python train.py --head_dim=32 --vocab_size=4096 --hidden_act="squared_relu" --positions="rope" --qk_norm=true --tie_word_embeddings=false --init_std_o=0.0 --lr_mult_up=1.36 --decay_shape="cos" --max_seq_len=1024
Each number is 500 + 40 x the weight over the matrix's rms, rounded and kept within 0 to 999. Layers, rows and columns count from 0. Numbers have three digits each.

# up: layer 4 MLP up, 384x96, rms 0.28, rows 330-343, columns 0-95
# down: layer 4 MLP down (transposed), 384x96, rms 0.215, rows 330-343, columns 0-95
up330:598491463486571439457457472552464455548508449473497547504473499533514479472424482506456484490478574484495538588527483462510522497509596528491444477515497476400470538492514539444470467515491545535536525488527538463447472478497499476392493527526521493535480486522506516480557438513490487518
down330:525470536583527488502514479543424495426540547453508504400523447519566508471511493497577568512522423606460491493517524376524478457561451482489499514549562558461498453506551514557522605497527496495439497530531438471509471501519447447480454548487493518535538553516493533508468522473534453552
up331:444498492545530451538447487472483539482579532466547505514546502535505642459459562546489516443492504465467534457479533523470520561450435485432459466474532452490534496513473518495536482490541489485529520537459490459453560459459424469497552539490490516514459538518551405487464531355541550523
down331:471599559438510521449593499492507535446535492491479507536507502507505490554422519479555535536538532465418415533497512513587459408499435513468421501484480450545562467481464480526506477527459483524525498532498513469594505494490471525547491543438560526586535484519520477522579549456475417468
up332:597495524501474587481530463493524531428557560510512502458491485544454455495495455559458499521441515454609492484507501537550505572481459491442564408557554550520491608558537518511495555526605501558517533517483488521522538484567546489570498450567508544479399552581476497569493570517501512492
down332:453489541549527525475458538446493498540572453452514531488482467499466541478563425491512538500515461493487529441507515509510437490530460434433492436407474438506484550599517466470563567512498494518568431524512491550568429477492455468548544517439454484463526428526548514519532568401429443485
up333:494512467494508488501500500502496502501483518498486517505503502513490507489488496500504517503507514479494484495506502503486505473480485483493511502502524512501508499489519503501500508512526488496499497494515484508514501495497498509500506512494490505510512495501479497499506491484518493517
down333:514499519506492508512511486483514502488494475511507500526501501483501508479515496507490482516498505495493503473510506495496498480488510520510492492492497504476507503503508506488508518492521501490518526494498496503502502500512504517487484511509514496498522486516482495486537515501489492501
up334:506489468487518498524551506465464484454515503466511521491525586465506479516473514562460482532494572504485534557500426561477494482451504418530538527457552437452514451457500487483559493578512593473490537489546531534476546517440548482486537547494528480593555538469501454383453492483475499492
down334:453478459534560553548418539515451475476509479460477471507487513479457463478487488463525543564485524494488512485513511478507521471568559524501526498486525520466464483493523557590501559484464501528487463484463484390508497532502522580543518523488480527498477547473447543494501518467480470510
up335:498543476483520505483424446471460459548520573567431517501379386525432490472461534580414554461465483522499459509536588539509475516436456513500514524544534485491544504453522479506543540504561421484546563511546402423494537475502510455451494531569568622488466512537466530505456487537459546612
down335:526494426475505489451417482523403518437470426415504492470470401520488415490568441547463477599531491576438458527456458491491526514493573526481407525484515446578508511564494474589505556430439451504578497498485499592496512567561491430492473577566484511570501480434456398439482459544457536493
up336:508473485554484362461552483541487481429514524520456536468556554572448475516541578478559496466485488441459467483507533524483561522452558511440527504585519546464431478558544493517478475615476548559469498527519505468527476523514494498546487462494452503563441467519472529498479435521531547437
down336:499450534467439546418538559595543484519539456547420537466458537528525582575442529477557477563469470510501423539507471485428466510465503544561511532500546551598528488536425457511459466446437390470511552565541521562533505596425469503511497456543562510526525439411482461438481567522478508422
up337:635518414472505635462572404458513528575415571497525522504510480539481583481604516456552484485505599446481421498476501491451538541504479583482398518533547492562522571537510552476506522466460484454490498546554501496517486524502399469505520590483506502475496510520422472477496503493607529486
down337:457482531471449464502474526487432519477510487483437458480505490406495489498490557461550551506438535552479590505515443536502429510504558532568530482454494434535547507459458413541439475490481554545497586486478511599534502551459503494500496492522519440582508451479509434532443453439432527474
up338:426477458557517445456376542517462543479480559534492587497440480536539557525519448552451534444534494450506496467493492523543546466529525559498485603544529610552568511561441478565500536547558518471386580466472446533535521400406584459445548550380439531477457492485441473536447507564546463577
down338:486523583449424467453526495485416444505495479477483474537517553547545517487515524472564482585554493469491466525468595539486428541507513524391472439437538536511616435490471493474548451427515563573560480501545514515488536545528398497487544527479539495452512504518467495520462497491441517630
up339:489445437436549536491537528449451505495542583526493545578482524506492521483427528500519476440494536567535486474545491491454510524506494486480406415473460423515546524482524450479547443511487478481534467483493467472551519487459470518509498464546562518554495452507506520434532462509480464542
down339:419466593459469527513507523477410495444489524473460511532497532510524519466502453464488511492553489455488494489623573474620567553494516441501516470467500456555500491519465533466506512535483489512608554490478481545492449515544463496465519460556508505548556500548480513599499485523484519506
up340:472487503494475508540540506538473508486534497463503485508522584445501510489502466552519485468486547490492559546437494495509567488493563536524521521597568541473465501546518501491514514513471488498463546494525491482531471492411471608499531518466467559473491490506495474497459557511541523499
down340:472486509521516527562559461539515474492455458521491514439515484526482531472513506500499479562518530516561547565462557522530432436485489542485511535561476491434537480500542479481449453522511500474512444442546452548464457497528512492505559437526512512475491455522556488578516519496422526513
up341:473524483503530475510461479508473545537514508540492493512520470500500493483522462485475465472486492479499461510491493527511510495518479488476510493495529497497500519513521510468494498504538476528520527465512484526523502495516508475492468506514525501526486510529491485480512491491515471490
down341:527517502465474510518475488474534493497491495499502511494479493522518505496493528508480508499478516487504510484511509481487464518491469523460485498512514467514504480480523480527465509492491523488483518513475493503497504514500484515513493470477471505497525519469488510510497529473510483514
up342:473531504469500528464504456506512535527545483518433532497499518510456535493539534513511493531508510477466533528500459532489569529510465505485557478480516549497508449501541522350532481492533467530465547511516464504542478496526484469537470478456571523452521481508546515473472477489520537525
down342:479492532515521565521431518475455552527484499557436490479530485442478405575431473450491508503512542531539525542368529474466467516509542544485594480429386430455526441444597518504540504503542581522370509542520460443565521474520502498494535497546560526469516595571549496522514395492493500540
up343:583511465538528561450511487493542458496470534447538441509444551550574540469489453529461556472500571550501541455461525483472523468491496509471459494512486529442526514528515521485488480483497516483589506570526488524509511518469515532487518445558555475471465604507507496493512475492481509517
down343:505547448525453583513481533518500396503485506460468495546495484463481564554501435568486483472560481465467512539545484578512480501506450423465471540473489527550554456487446532531454504488493536486430562512479480463437587553495477497523524492515529560540519496539476461463509524541513456496